python train.py --n_kv_head=8 --d_mlp=1024 --norm_eps=1e-06 --positions="rope" --init_std_o=0.0078 --beta2=0.98 --lr_head=0.00941 --grad_clip=0.5 --seq_len=512 --steps=2327
Each number is 500 + 50 x the weight over its row's rms, rounded and kept within 0 to 999. Layers, rows and columns count from 0. Numbers have three digits each. The size before them is the row's rms in percent of the matrix's.

# layer 2 MLP up, 1024x256, rms 0.126, rows 818-924, columns 64-127
102:590409511597409531506461411554606313506525513429539467482487571431549470533367551418558535548564531551557492510518470579496498481518458565446410492490473522472501569470457582502515511517464516
107:503449412523601550463438455510600571421567615423520507497634517496409523476508430552468539507534541425503488536486480514507557419482580558530454556449557489498504474537495573461531427558497413
107:455464545451503492383531409509589508505550531452495498496515621529505500432499474497492530457467417564567544608504475512425567447573514541513591498495538351471487608422519539481552533425563544
108:597515574478500485541513460471503514537427515499493541500511524527430517447508466477542460442487482396472505534535453409533519569532463485578446369542454497587492565499633454525509408479512483
106:461515513580483499487522541464545544510445483582436467516519553573542507561449440547453491576552496529472475558572588440472485458485544532465557506442593502453454470494481558525489654528435506
108:460533584557470547453542496577529572581502451467593544547518540516492436480427419429480442584477592483518490592544509403524551501522560557495550587560536528586437492407399579399505474424444506
106:529514421519451448512524482475493481590571477630581485494535537382452570566420441512546666478546445579502536561476492517483436509452410581488589525547435536497547487471535532485497421501454482
100:513503435560566429468465515465481539509516519511590593501523477482543370479489458407464584514504396454541514530554566521510521553526484505465478514476562571528513463467361512464497449552549519
113:593522429510518539515490506529462424482611481444540554518446533478484479356535555589576513468435480568486503458485500506533467569462592486451486480455527483509453469582477548515472466501540597
089:413579457448489466461497535383472508497473438454606487539500494479411513513411511450458527575544466570497470498392473495502539455415583429415529448481548475544521490513549553521621504522482540
108:528466574535449514575453487586513476514535529507520549586402513445506497539427567479425543435568479551465448390427475449468434491512462534515481468499485558461408483482449492542455430442473390
113:509507497527534517563546574471481481421419454558526526619506536445461579432495463496526440470520556490450427468513528503475524527511457577654498479473496538418458498481502531464491518512578431
094:482421550462537445487465477454490557478508596550401502557424544516525477431432488450520580446574583502540552441488556495508461490516500540488578497491475551516496470469443549483496526511415450
102:447559514517549438555516582442543397445454494424444500614516442513507521483549406484496563485529535543503505540475504462514552473473529522478535521439535560475570521472388461482557585483406447
103:394557670541456520540505504511588577565538491482506438522507584531563609532511453497498394408519470564520568574490595460495569521475483539546446531531531504490522520454543576481527487544514475
086:447510403637426560479481578452497497545560560492446499512467527501522477519534559539426472568500496603595482504531499458384483452530416441536513486515498479483483470429493502533500519502433492
108:508507677479544505412462473470456494521447391510529575498521421507410497532552470443500412552533509470514474463539476492557575534500513494479442479426351489505496601541544528492438414413418546
103:549469456432514482499433597467429412492441553510551512420485416409419548511518561560445532440552494410463455492433560547500574474514449464556502487493524536552440482509523487488520526487401512
090:490551502397520538485511542527441491537491467497509557573494575483356482536533466527503584594536471547466514489554486470499499494514524494536466487594470519433419462442536538545485555488520560
108:487478490461553579444469458436449528494557460571512441458515540503483522447548467478469475521451468558593521494498489478544511471585527529495556501487590557406455525462497484514543501465602541
100:477488586497509504421479414437676439486526478425520531473483543497531472507551568455554471553496442508531666551504494513509492483556515569412427484573512513541533610546520369447438526415550484
097:514536490519423485442434395487560480473505528550545509539538538475392432501471440433484491549565531485499493527505533528535461543498475455451569518525517452480480468476472483533552521517498538
096:518518522486475500549541526509545516602430495523489530567479464524432425483533495499559520619527501582497584479493482436430514504501538545457524546587478456493548445470448511540524400459442537
110:463569578417563481521523502584542512454482482531495520549466579537470613495545480442521492439515508533462532528465474536543559502500556461528488500498562513453559559549512424576516556571556432
094:566479484514476482456500437540493426423508495470518515483456482486484416502489501495462504512536508513530445422486422487583622494489564494516470495579559459471469479433434568483469493580500444
097:526541463507454415527516559485566496595553574496519456416481563452507520481527493542445488499537551455490540531457564386583478548450521448498451543535499410461528529489544477454516438576547440
097:484543517539506519397497553494356493461454521438432557486570473451452457475485566498442507575487382526540555520477528571467547452484506503415498559518436510579550505457483488527501530525582451
107:440446502468450544566603569521513523479509457574534495510511495497520537448493434533501504600520559581486537458453592479474528418539434433399542492489480516524527557611632463496402449495449519
101:508489590548478475465446500517608453494455531541609583551548561589550489504512521526534524499452534470473570527444409541527501566490529491361524474512576505477520533552512549604385506479519499
102:542544402409449478522525507585469552486490478522495513437557528488368410505509584514473414487512499516495520524641451533516425508519537524366421474459561504534452515454500526625429561455436553
089:441569528531529462564472458539522547458402471454523528606443419421418554525452392491561452547584452428494475434398467460489540362478452527448523493476526618540503518530432463451592482495518489
109:583567419424526432435414440443483569455475443614441540487467480505497503538447518510571437505488442464450461626464497450484459547448484489522475579502534554527531485533572449548444499573477529
090:532521509433481433525518451544422539461455425565443544488496428586397510482531561476582544533379460525513538543526417468551484497571533542475452541617489468462582528455481514581417460487545441
109:526540519502525432421481501539476427529408573475495453520491502464487562481488522482460524451500497515506537449558465462457566521499607469471461493579395491510502385484424505542506473458593451
095:549517343555444480541485559564451612490510520512587563415544506564428496492571470529545494432492480477456537422540530458563560476517540514505516568412486471568460518461530515472405444589631500
096:477453456514454495483597572556503423451461498611488512549566475506557494601518519559430495546490471524546494492442465405478452511516462555606502541482463457468528534523504523416389525447476459
102:496552451478530473415526472543583544457545611489469515447561510421518582474462521469489548515493506456480472522479475491538530438541567486439480492523476519442562506542550562395579453440546471
099:563484562484571459489601570520520450509410498451513497542507497497471445470508475439506514496540503493458516452532559505521494450530468442483478451497434493456466517482537422508510446378522340
100:588559510465517483436520504392553491562520457431528464429480469500557468523430571460473572506543456462474595588514477461463522550442576537455619486450545456507506454503498389444475511587519447
102:477506497597501502413513514557582433435514530529468488513533460546474490559567497518562443454518490533488473489493473387533599493504460515468454507458517486413545471549491496442572423472551441
106:570542486442542533533545426439391565497518486465561534510440478427454499549494448559507497467500505479542488419505441454532510588557391562527538458499499544486505438559595460448507576488445514
104:521492493466522547506546428552451484484472532351507526524583506500507561596425446449463420438554500459488557514485431504461468533527342526444465482459470525492512499467378508513496480460560479
119:507467482530420483410541555551462466456519546572455567474479480462506493462580503521518458473603539548407411464456466457530472481456447575460479523567497522560488556546518533455503492415458382
104:455542421454478582603525469540431399502590538471483467467480462510456467554565434475425404513550481487447462519546525367574557449500489457459454459516592413508461475404457572499475462494623491
092:478445449512555510543450539386537557426496610471424503466529555574461552522588481545495468481538548466517556541428513448469544434468476451564474512437438554445524444505454543440511465471489489
096:523555646481550486453537456574488506517444498473556460488493590506569440528487414522501567496489469528410495533513441395568477468474458505516590462485467476489551514496446532490524463547372449
110:476408498518473502467457446428460541494561573468487592490465553497457568495431470526578510403529444505529492496500528420438486491477504524471391579457475640492457432613555588449629469612437429
105:568516400534482476418475508534448475463461523482498567432516425506565597409475439482535488492472487573434519420492543460452456504560386535555444527463536454455460501507542514581422526474470483
097:506577489570538528594488529476554528500474580515517495482492589477462474545552526574500388430476391428505435507530533555531459486451605431528478546516475504476483508569455523473447525484487518
100:419527496501508536501428581527427488531488483586541514442502527427432622448499597498548512578615485403480422561516432497461506559383478488526497521414570550447533446518492477499414456430560497
100:483566608468534465469518438481550528514516525564575415566448470450517519519504520536460466461587549526548537544550461384587515545625529508505461581535424453492572513466429493564393418549479471
122:465539570458498521462451537405532581510425520559547442402483478494501526506565512431466436565532502405458467668431488485469499477510517536568459546488486454626511494496451493481542546552501470
095:432429507539529513445443586523538572574485440454536400373573532580464485399510492472538478541492468524528501525438471528506529499528593499545456488539466390458493435444592459475461571542516540
082:484476492507567398503521422507622532488442530462542547468491492434510477505427435458584514510524483485435522515562484465472429468507338530501564506505445515526553554484522496443488533611533546
090:513560589506482530414401510529494478537460442475511529520433592466432483523404489493525468481548408570531583524601495492593480496469545484499485519403530518475441487442577457482476506524497508
101:535494553532423484472500518498617432506445566461446472458486465501566595428493484516488577502491593499561531516474478540516485449461572492510463438424410552484486528502551435460430524466526506
097:526467425496443395469579481487595506436506506469485500477529451512483468448593600541520442554476527495543498507521534564539540555532437465555481603526472519501514480572579577531525472482498471
103:462456531500424527498561495513521379525565412490528576498569524514534518556527574487444555569525527505417471399496438519498419453501545609525439530547547493370472498424579552508477506419495505
101:533489427494439422543495466478554527491555425575516488506483478584579464456442513430523594536577460525568494440395542478554546417522574470504428594462579567529489464503507541548467579560536569
109:546495510525500459509530442485403464529458424562487509539518400561500487517538534453481506572480417397541528518423557545502432480513434526486475548528544505448533486572493483543466602499511499
098:594563528526486551419434541484466557464461455537523522427434534482590512450503558498535490523514490533512597466406497518437486511459490570504493462504477518457411481458476532561399487526447532
103:505517409520504581475562506370592529484468479446488497472432466465537470469438483461475446587455538497545507520447487511459558478517496431526382462472440541514435471507508525459499486523519465
094:504531503487497516493473495555516507462534470528484518529549489533444559645418480559601539561497436531472529494522552578555475541487496470472500519463427546471501477474491544523601439568470600
090:523400401575527476503491461499385463394503587525518521449435407579520544492443521481513509512413423388540491468498523582464513510542441537445466523495491551451539481410510501580472505532485507
096:516530524554455482435505490479620571476577476558468408533440476487483433522556508528498461626456414435439408473446457507533553445531486513546484517533506470510508575513481478452456475517481489
097:485539491445512480544412513471483467479515610561529549494481504465537464532523530570525584482352468598541508454442485484504575514407506530501529429499558527413498522515432567517542459497467616
087:495548508567429507483544489496463494529418415529445516457487573618428496450583458490559468519452394519494555556528490485474500475525526522512494553519562492437527564442498511597457515488544529
089:444503451546551524511387481528466529518548429451456483493389500415499506522467506512524496380429494509539560515483515512501470540567438526486490528563500491503449568393484593454542519515571508
104:489514491438501490527455609482524549484502587514592533474479609560497502535496393421497500598519542480470509435418465480440513479396512518514487418554534430446494452517447447567488542460467518
098:438514466530522504527552531491526511462413537473407605561444433581560523534399501525495478499444516458538536498447497529521538524507496481522465514528498535531445532448434464582446532571576469
100:500562512441547497597469464441559435438461488535491518458482527444453531491543433533501466484486389529467631453502445549503496426540456494468455498415543515492593494471551530402475448527447492
105:513470621495497550568471481540523460543439516517543569510460508526438518505477529545522514587351458502576442534539415524542510490471489541502532555546558541466537576488456531545537488498517484
095:552571450469532351552447475475574454534399443464467527432425545433495489568580483539527570490480479529481558526483447568476447444538465513494501462514560559507515623506595502470402541509535501
087:477560547558522433544494507589500514439438533382499478499461547446496457521536480591533539462497520543473484516534487434536499528502511508503545410517485499527505547513522472561441519519478570
099:525455416551511509589563461461442461538479484499494494597486474460582530542601484520584566466524565501542477460526537521523526473539457511563438481473436589475393507356418495496422468389423449
091:485559471520469512420417434517518537562502512497401504571591437428378519485517396521497474517510438462455428536453483481416463449466435565514500521456396481580504585515553416512445494404419471
093:525502505443441472369515546541473483608415506487455448484502532446564487572484575411489551454567501565483577452560420451518356576569463541545499461551515421501524528517513382447438463512482464
100:555537440513475493513407558465497381554521481487458553541480447513464517405478569472451493592528462528481534490486514537531453506578435502548488508427475542431370537513479528484556491472478500
101:473507510427585534464544570539517454593468524452413518569504475435487551486486551480501583546571477523484525509596510515565443482508540550537477422550577477471446534455589425376546510462422478
100:406544439508513505398506531473486441422471605490501526523560437507458488428450470556493493468464468593455496543527501566516489432391504420435495444492450563368490555571464509533501412448591534
113:465485482529471480573500450445435583503506469420510597492511411442499515475351540490408459491457556587516482477461498501521500451502548614482426534472459479514498433579478543472563463554499484
098:469539529489445519432436546536450535466565533539463565466504513479523515461539600571505504482566546585474435536479486608502444506485546542531446574460536449466445455492490554500518440516522441
106:594457434454450416496478497417488524464453446538552491477477477562469469507419400533567471525576426514620474365501471503571482495501503602475511497473526499497464405427465543516502416567569450
093:571414466632518502522530551504590470498473450560490548455559522441440553498448510504470513567448482466513525571600463521417387536512465515597539513520480441472478503421433512527434484481473528
107:476525542514412424536542476526519540486465523479399541535546487456548535520527473476508485399495420535556567487478503481455451538494516509523513479572503432493480474550533526585530472483504501
096:495529477489475575475498507492544497565576496519496491488490589542495450447536499504542541549550589547523491544563414557466479458429530544550473500519492478500367541479455587476462478563488585
101:594494414511522503428537564482493567579569567527421556461532466539510613545497510474519501523488515454439490535543548489570489486486535509459408552395482485532463441419451578441520537519476528
109:503519478477527489596520479479543541536516421531470550445496493567464523517499529550474484430494454535441579483452540595508480529433481536490461516547484435402490400505403515483546583496529537
095:511457383513424488459536479466511500436513511523499498520506573523463485518528470447528537515448458429444558476490553459475557491498539532528688571467503537515517469529514474447442459439415574
096:465478423494548479409465485402520565406416488435478579498513473420482458452463430517481504516410415520448461506460604525436506509488565454488567531450483553495482545534487543483541506475463533
100:566575656523515512449513501427549543516522562512490595607493437526583602533508538495436495443494464457504520526662512549457528497488397529441521468440485544458470459400552530500539479579520550
109:388489454487528488520534563414472504473522480491450516526485496534451508476496531510478492442519517588447588551505502568494536566440500438467499440467448594471436473461492519436643464491490475
094:429527507497437521351533538456580504443499591548438512489502517494509619547456494452566443427559561515479552513427570474470615554495476483525480480606462458481451475461490521369497568523518533
104:437505479505506468489545523576516372438455495492409479565532496530518516554505618573487581529591473499550599468437545558492472419445526520561568509479443526445482464512493491476484506553454594
087:586580493513478460517451532480499554581471454548423439530586502527516440492503463489416413605494432597468552455560541393521472494545520533480508512465519533434470528553435411535373590492474563
107:548587552539486491569548542513609507521478460470602577503503546503453529544511426524539481559473469479488486603467458515495500490585531553466466472574502524474454468543470485527560533398580476
091:493545506488564617508431526536565546459586473490580516477494410487493536486456495588546480407394553489397559544418586536477513570509512517484480478579632487515522461529494500481410521450533423
109:517540646443516463444532489472484509502474499500515450543491495464523540460366540375579418517487476456468485492530574477438494512487445540461462513458546563507518545506501496497468469475478489
112:559455590570470535486469521457513546516581515396481595544537535453542407517532500555519484438455529534561464541484564511511450449510541518469576546526557418421526475409400570494503429346427564
105:469484531495514482530528456536476490479543519534623554455484482414476457501471533550433427501415428476476555557449528539548507505500468541562623508560510533499462531410483583533550432513458602
108:416502487489519458527456431551605463508516606511543579530621487496455518535501545510466472506485430528551485559537491519476483525518549510463419452526489490511493603409536567563522516496428508
104:439512459489465515557618533534604518525527478441498532538523543499513496486506446550471528540435446519450450491439518457604439471442586525512565513503534531536446582456439438490564519430484498
105:487486552510479438441454533483479401525569484542456543420555484519557476522410534599459501573510528513507555518391501455495454505492515612469567560554459500506465585540483526488525448529476369
086:492542455496544472518457472493486595528537451454529571557527576472456538510455458431560494472516486532473408494468409509495595552422418480515464520460593544504541454504405484508529477486499575
098:563537538547462521566505402492542569435468612558426626540490578416511552560506463494470534489549550477517475469452606519525468586459442470552509491422482470520600542508481518547490583437417507
097:508475424555451468515532419504521484408469367460521544538543565429510462389519467526535465557406560545505540543541476464509567675538557443531525476539522521490522543494498493514559452514429521
097:528511577539539446434611502479560520434508490413458470462663511471528576494534490540534403485416555464511467477419516511493464626562537505433481471475460565554489500419551523489403556546496519
# layer 2 MLP down (transposed), 1024x256, rms 0.107, rows 818-924, columns 64-127
107:530564621555485498432478496431516412513559517503485380558524523444422493524571476498526517498497559494405469466496520456507465628521556471549514516535531459509559553386454522447502475523437495
103:528547504469465511479553499503478483524415471570549449569456536612521510503445530428559462514531463588504549479468485489434471509505458468496543440471459498513438459528488451530617452425501581
101:509448479504523458459592453410399413540484524554469522585497475509595432495494591558509494589487549477507524475447479558513411507512564468543549467516576547568518482511510468389529470540513571
099:597517383514579526500459502529536530491419449560480546510592461463446489524628496546521496507530508444511525454528448370463450549505438497436540558532516493480572576423567485527470514528424550
098:552539496486579520511453493476491476565511524486437419534516495486495475439599610544536534455442454458501523495530513498546536611472470607494495449571502489624504569500457489445467386436493488
094:496451473456519466494557414506478467445502484591480518436461528387497503483421540533496506518679466510543501527544437538466470478492458513490477442491515501411492462556632499542467454513543524
104:479480372566497558534577453501441463494508493542452551477509513469482494486576470495541520467592451517520480530548537529432453565420404524495431498529508524520528542544436545439431476560403426
099:480510435510472506443496450515487454534539460511491472513548557522468453539496421435529458448519536542369510525444447592508419501448457542471593501507488447517521542502564384586472526558474539
101:507533535498373497415499459593574514478526524534461462470559592438554449554513550435587507418629543436416563578503395455469478449458479481550500472471399486507496495488514442463480585514519491
089:508508474444559490466495561486448476611514514469468469378464502519468493466496540511479516466488530579433477574428520505546564516568560552477516474477399437541577449541553515586471532532463563
099:402527515525523447500508466510526486503504546561429440487536515559548500474543431503548546499501570411494540491456432496455538521441569441471537576551471518527500576532540451447594522543533588
104:517494581435530544474521445483509390533451546582500394449449515605537443508452499548542568616448420489507586517480550469494500525464532455639567463544485487476453525537471432500442517443569490
097:446530511470430502526458513506514448419587446415513503439551481519437479577443495532567602506657473423504576460531474551548479399454450438474444519509561523458510458482500457505569577588491530
105:429571416505420542493481522494526425563448543472579489526560505450428576562554492544575557518439430540415569513567467497507554480518472486485570550561465460536521472372497521497592480433559513
092:486525505479599518395575457465403450522480563482412555489490387475513390460405497522479517570448492508479451417527502516513425473447484393594479476431435500490463508539495465529573558488545553
087:485539571450495486500601502464596524507517395515552503535514406618487443484497484606434494367464492471504508498459536527515558564553506461505499456486458498487502492453550415420508474583530570
114:494526500515597525439448432486483462512460355486491497459526477512469459585574476423433483576587431599558445525512453486510533534490531469431471477437416544472496478575508456477605395514466544
097:512446519512471469512576519529498507521530467455461549504498475566501552362438482498469620603455440477540552498559532518462511519483478430428463516508491442447545523540441504506539564591463520
083:464446457392492477532486506461523480470502497500500470441529521486507494591479514577480541506441576557555519539537402481547446537493448488483491460546472565624429482584597476537443561491552474
099:432462543485496524517515554567511442347571638571397445461452556514515447494497553576548545496455542530524458532533545513515437498433502534515526497534491541560396479579523528443489443589441488
113:489562498474476451566532520453483491581471451529417535439511547469519518511476534538561517528478467516508441443450487506470510480523476426568518411459579481512448499504444626494564499578454479
101:440520486466520448505444475448590487445506509621429511563495612363497447585542451545482476444516539469488511480529501505542520548562513543512523541648553493489587425521475561448520519509513500
096:431590606446445522502510445444502499436542474579441444511468482494411541480442580483440581553534534475494445586555536532487455499530445460439571579531533497514479554562485610450510459510451445
100:562383535517465471460538548426413520481441563621554616416491499476458423530521576535461489507489404448501499478518470571476422399495390507543430468465512445433586456524485506422510424527416529
101:508516567470474531403514415442569561577528561532537453533451539526562500505554469491495517531524545486484423587493533551462507478519486452533506500540457499459517533490479455505541641558491378
095:475540554461559595549509524518541448407480515498516394536491374599440509511506530452441529515496459526591470464517429456509452454548561500464474541548522565469492551485578503481464540471527462
105:545480507589575625570498544555459536582546500453420547439513502538516414535581468580514562534560385525561554504414507591436495414456466467470505548480477472544534505442439518456533553463571437
107:542512587521404462457531548375482506511482479550534498525448483555494541499479475563630497510551509572452459511546466445462505518493481493415453538434411525530548607480432514454404501442539489
094:585472482443596471521563440561401485518568454446412443452463421398531454527552420558451537425496497395562461503563529593501459544494451485472442406516537508573553480442533447496598485573500415
112:506524460511495504474532445601463589511494511554521514440459580482401610496512427491417534481468477488464497529539499574512465512540483461486434447559513477528377580462513509524514513389417647
097:523524524480519588545542519546542581555495519535555532499538479518585424369528595498464461508404538457508513511501459485423567472563520468537459551411495544510397506512400567500412532470551522
106:532482448502489441487497509513458549533483504512389483456485484511459499563595512584608441532559555490550487599494520408474544570455464491500495456497446486530469543504515405524378465430405491
109:454474449539461572502541493546434545519509567556554463448521466496448514481474477500499526415535527502516481471566558530603440420522436462530429490560489509455484506552559514506495412502537556
089:546508515479427441519478562528421478461469508574513412482491518510415484476508567549427560443498508510435496467505389470426478452532596448334481441555457458545474455499501479531590505561620551
109:576551400471399507550461501547538547532519510522506487403528463507460520466591503555405469502419478474510471460495431534433533445475583505425447573424499446580515421539429559489485502537500571
095:579591524491459447454515508498460549500516514520494446437448411447578418639609494526483606443448456496469455485534483427516398539430507502506438544527443518532431496471436473515439520486616492
088:458507488458535560525582467551538564446544628499519509511553515503469469496423487543345480393614473457486479519491583481535552552472605574497532433548571501428588561596472509542579501570558523
113:483488507500533403477453418477455547484375523536488559518438480502593471478499476402530420483496430559454508468538593545553499543417479563580447517550486562478490553447549482501539529375472422
106:499466518514548477543479515553524558433563610489486462631447581427452500503531496463503473401519493538573521451440368435573422547600471602442404584457543504544490472448573473498506532437368533
083:478599338479466490490514517491380506531571470539543534475573475603342541500575504500462553505532501544367481498487444546482488501497520515516537538443480530411512441563474425451578477528478551
092:442533486520454481546483513556483485563543494522550390450459602504519481593510497503554477477578551403486538547495539591451491474339502524558465515539490469513475426450429440460529508542528441
094:490486565505599567506491590481389518540428478565489494436563452427498412496479410489572424432512511509520536514495449491590515545578573531446540458447573477510428487551524479503507488465567519
085:464483552501534441385484521468496448566469431632533475508512546535586465541512491523490489492452495466498463473470614454501536503507581584496504424538551525585542545511545562482465529513502516
102:472461525525537417549480490455521415518478500548506445461393442498422461538560447616351501491472524585448507540479554474547343489446452504407511500484444461461588428476539421547515496514458527
110:460517478545436504461471455413471467592552420485516565529545526516542591505511412404496483514590515429524458405495505589498440440594509499507384526565516507535420493461565579471500478515444442
097:505540465535470472503492476472459579510503506420451548590528578477467516536544480568476506448474519488592500535489487465522449467527451565516518401535490508606492458488532486492507509580526657
101:495510519505483519537599444587491454561592516496513398569479517460552484526568531573486543524546498537474486539519561516527508542509552505476566513493452518532559510595493512536540520473511471
108:506462394519509621485419521454528411494479510521458462422494475431510577531449570539434566437525508607473539486630565475558487554574467517487501525447487563471497487475625450580409549469577393
085:442481577498358519489553559582487429444514449485487462511488535496370546470504520473404476378506571547483498467403497491507566518498550573460483517558527452477518520466581558550579501473395525
104:564462474422471455448492531540424428560468461480502429535486505508524503519473471494502500561596570511524435546501427507505537497479464536592513453506462577487533413435516515462573588404630549
101:541511443530564570504547542499522579496515477559557544455537564442521507531556401552572450424432506512495583427480577486527514574508506533397491539516612559566556465450448468472425507444484489
101:609465461457542468505521506596523456549533475489457488479549520439480449559612476549526534471491531562501498414542438562539503528529497502615519500602533472455526652473549512494457535589469445
103:541513471494549453534557518468481447495540500465506649581460449465521539594482473498527544536498622504420512487521582462481495456568475574443584423519562551486532522464431561519581417528488483
084:511400454465493515507488453553557481495443498520488493512473491547479532606420455547492550548602600581469512501570468457487402489421597623464496533477542528511497444517452430487559591511455499
098:468465470433482555513549510504471633468551438587436561494471492578510509439503441537524430525417518572415436458503435539467489491479485484481416451409443544587480475495452421470488432473412536
079:500456536431464498458499464528527484530471426472518486511455583425489479560507522483478493537397453499397486512448518504467560463490457506498535560425537603599577440461494456567416565582551513
101:528566519524461515468583517502539567490535415484517441511498531445496485575553497515458502437522583538439570572499505547544471423553477508594575494510486430515566580471512509458573482497507506
101:528483481559590415457434599504432646509411502468485452536503483520474467466430534592440480594519525475522441468509495456440512524492472414394453525469357469622402498505444495536472467570379427
107:449397498464555508447482454486500458480587534467466452516453562374511437599527533592401485459491588431475532585495525515494495459498525487619454441479408466534483465571562525478523502452549573
115:548486414464548468547460571515518500433545512511509562528481470530412512525523485459448538607437482459547606494512503538447509518505464541311504481549518541529442453549568540499563470539445526
106:466467533439589475554434573565476543475494457450605544547393564563510538603461507573463509547514467409444536550520476494464441433509521602503449552483522499438522469491383510530437460489422485
102:505464415521479495529457397482463498407550471486545464514434453531364535516526589565538479541527484442473502469499410591543547493499435454584513524526505511446452523519543427542558486439524424
098:473534548541534565505484468470578463499514493496457517561441473491518568474495485520538456477562484502570546486390492505506546509506555538535548551463428529556481470403565484527470433575426463
101:518474468488566432509449452473511480432542531490488484417527477386430579490451517478475592501500498463476442478485557420497552491475494596473390533524541460486512515444508476526444472506473546
091:526493436528433491479603390368439435531488503461445485507541618567510460517471458536483471424622499545486489490497555544555478498430532553534488416537544536461497553439511467489431504565476559
094:469499579452456538584478605496448540508442439445535547458440446521470542511503455446465475487528510519577469548629499531510489518495407589509552479593477546487518470484507404518525438482483484
100:522449567475581563457461553616480487568477419504442440419416458542538466441464609567480538482461548443547488560441496566551522532447486492571517545455585446528528601438503425581514493566526429
091:465528515499482482533557513413580429535526517652472507520527538522535430469558522478500532557469449520513556461532407499527424559413566460498501539555522504517530485569535478478348510463546475
088:515526470574548559468464355563508480563463504519475482492524412501486550469523605504405545415538508559561546517547522534502551485615556493505544533446466518529526587501585517482570467454507525
102:494550486469482520606478565483430548441531486457485552475432451559538526529506361448510583559492521525536504418581513553486439402466409479520611459478435559568549472474597453513560510606339482
111:535543481462526501431422484533524588577485513497511455489563448487464539609513470431530483458474579482518541493529457558567555535536471488594569586529448385504474455576470484429512490519543562
099:481394563490536505540508488603429424536436523560463461497469488478503544477499484594507477509489417479618575490494521513569509450476535673517510477506466514496509491583429573489475449516481540
104:487517440461503461608575506562602590450513542608471527475479480491547492599441430541577556485457394606553546491561543412521497600500478499448489512506488466406554519520518513514537365552500478
098:540614499514478502497407509492511505533492425501478474567452516521622437487482618605481573555447485475440479522538513420545454428495545485584426505519468476583495518529501534494454545551508589
097:561424521498454551581575538466487498588479492494486433522389461520505476535609521576502464521465526492573559391501556573491567451534442384496514571489478485476535478493397555453495453472472490
097:526488667450409541534522571443584563445537519539539481507493479489574506597423461535404478417521452474529494510407453568495523564617496547506422454555505523502443465475565484504565503538636454
098:520463451470516567521425553458447466531514503567524499390389540521525468483503410370460477504548492578547437480401514405485523467486388556520445476508537504480539489533522579456437621471543490
105:413387426390439416538509537513411578420488489463517415416523563409566434521530396497537554414517526465519486558544477462529482503486444505531504474545488429596501521404569547568567485557455518
102:596443407531541468433387548559537530411489504451433494524530512483510510420651476374458559508528501611563545557481451527464590503487482502507535532469586457527609548533498500474505535502513494
089:381599462427476486477517436493446477490492551512524421457477406465523448572461516484478511457419563527401497589499489529506491375527482503456533551438511509372516476605490479399534445464556446
112:475448553495463439520419523546500533497538466470506592386617417464464422408433514453450530455491462494605520581423440508419588478520522482460476602485449429507478490472504471607502509523499472
093:563449471534519442408441502539496496497512500499487407445526543466420404446582467570465546476539496516461460520529504526496522482434479478474592464534560565552458479515525491555525432518544536
109:509446461424431498532635562476507536529459509553566456537597513550432517540510437493462472516602463555518498463577372505396361498507543549508525558508473476561543422528643529453596421536465524
098:528418542458603499606466568499465583485554607551560591463556483547468531489495443479462457579558464511544502442516442449481593526529571475534476513521444491564567551476459520454504573530413531
101:564501481555342580433535593406489470490443549513526564566525488410457491483556531532506489453535458557453526588451488613487495521412529480456545431498405543471490569533489545461554482477514507
101:489528597538448564448482471496466496418430450436564519505511444458490639422441417522515500441435488502493439453419594476513595545612519449480565472467451532515503472451632515501482465463544462
100:494536491476479504553478420472477532532541492510554446466494545561374524424491551474477492536574555561352561589560486434454440505436451522454531427532445489486577576512548507464477522527508437
102:438420513523526435515464565555466535417408553581440504550500526471555464436469626498466495409475494468428457522448450450547504531604469516506490497596512517517591580511564454434459424550444478
105:488466495449450532412450421427479409595564437554490473469519423500547628587539523422505552491455556451520494429506588521504485460549511366442466576516456593433551429418548542555509518432481638
099:496513513637539533500485531514538504487569559506575494474542425482562548572448483472495458486470479499518521532439530550523554519525593521523503584478537617490481556498483506561479539557517515
103:439493470487479537498563391499572432496571510493434506494451527494463467560516572532441443586488439448455517615454595544516452488539463488531469485540476532473532496591424480425456574473530538
097:433512473483567506533655495530515450541513409449475536477478536490465587489438517455506500453532468417433585548483552535476496508467480394494530460537443491443564545525551519487578533544545546
092:541504463370561494526457494508506531522558463480488528536431537574567452441429521530509584522443487554572532548569492513445498522500483482486476525565531610386447490515466602546494529593482564
106:517505526464586623421505451454509474526442506445504515448412454456542421438520524514511548515587567390479483484494520565497408540502482479483436495482477491558467427508446384638533518457474491
092:480518504533531544530558530471536493482555474541489501456472484426535534445465522493492416594563498466438537442497463488437480563403442556533469554592504491599520452497506511438543457472415385
109:471422477483557469451471536451468432477491601536496430506472429419595540344474412427448486477485592532650459524604510577501493542443468512563537555473474480512519488571495461480424512573460462
086:479530505507532431486533413461530454443442559547510448510480599455478515518573527504472529501499544585589566450562446513450455407556537584540518541438473519435567427499490544512603522548565487
106:502475452514497573482472521528392535455477395535585488640469476534436531495444534544536478479439433467532458525368504560502471441484566474534499519507462511533567508486476482481485529464499429
109:488553536391563574540452444540453510567563461549441433510514504495502498393538503513526431475620572478436530519555424451341484469546505431502546602456650435568518541523499475506548511566524451
107:460573536469490486499543523432470489516616497575534517393505418399467468536463501556475457410467504473422501496396461552597499476451526506519547559530504528465509509475428552494565519538534607
101:582509486432455539505428581453420455512524488565418469499463500491466548676538605504484447607520513481530455524493577554563437500519503530425449522491482559483493541530485568550472487511501579
099:464392547577445510510508521460504385516480429348469613465378500443457540495455487592560470497551366518452480511437517451488435554572567468489546552568526588483547471509561482536542554533444463
096:373406446441564480531528505443570563598510526553606553522583530472472450407439519430499526475470389538429486517549501471558465568436467653423492488632521496557624536450476479503428430512517530
097:587588584518499453459423439502455482440520471398550590510563421496402483563504518457445394479584551457537461540479502471490565473522419542564490577523518496572486560417593556519496491485589536
096:413386511512549498427536486452500464441509513518477495496520518472412551599455564486469557456575467506478565483495475548479560541480503460625480403457580473440587513552403499517563557467510596
107:561481543478580571526430531425486451481444380445508575448407451559482531450522515432511515502379444473539505495505462535438511543550497394496521517478491478532417581544513505552512517530453502
102:423355511529422457481505543508642446514563447446510513492417461492564410531511540452499628513551508476472564527481398505491504494396484501586617501502477513485503450489489443504565444576470523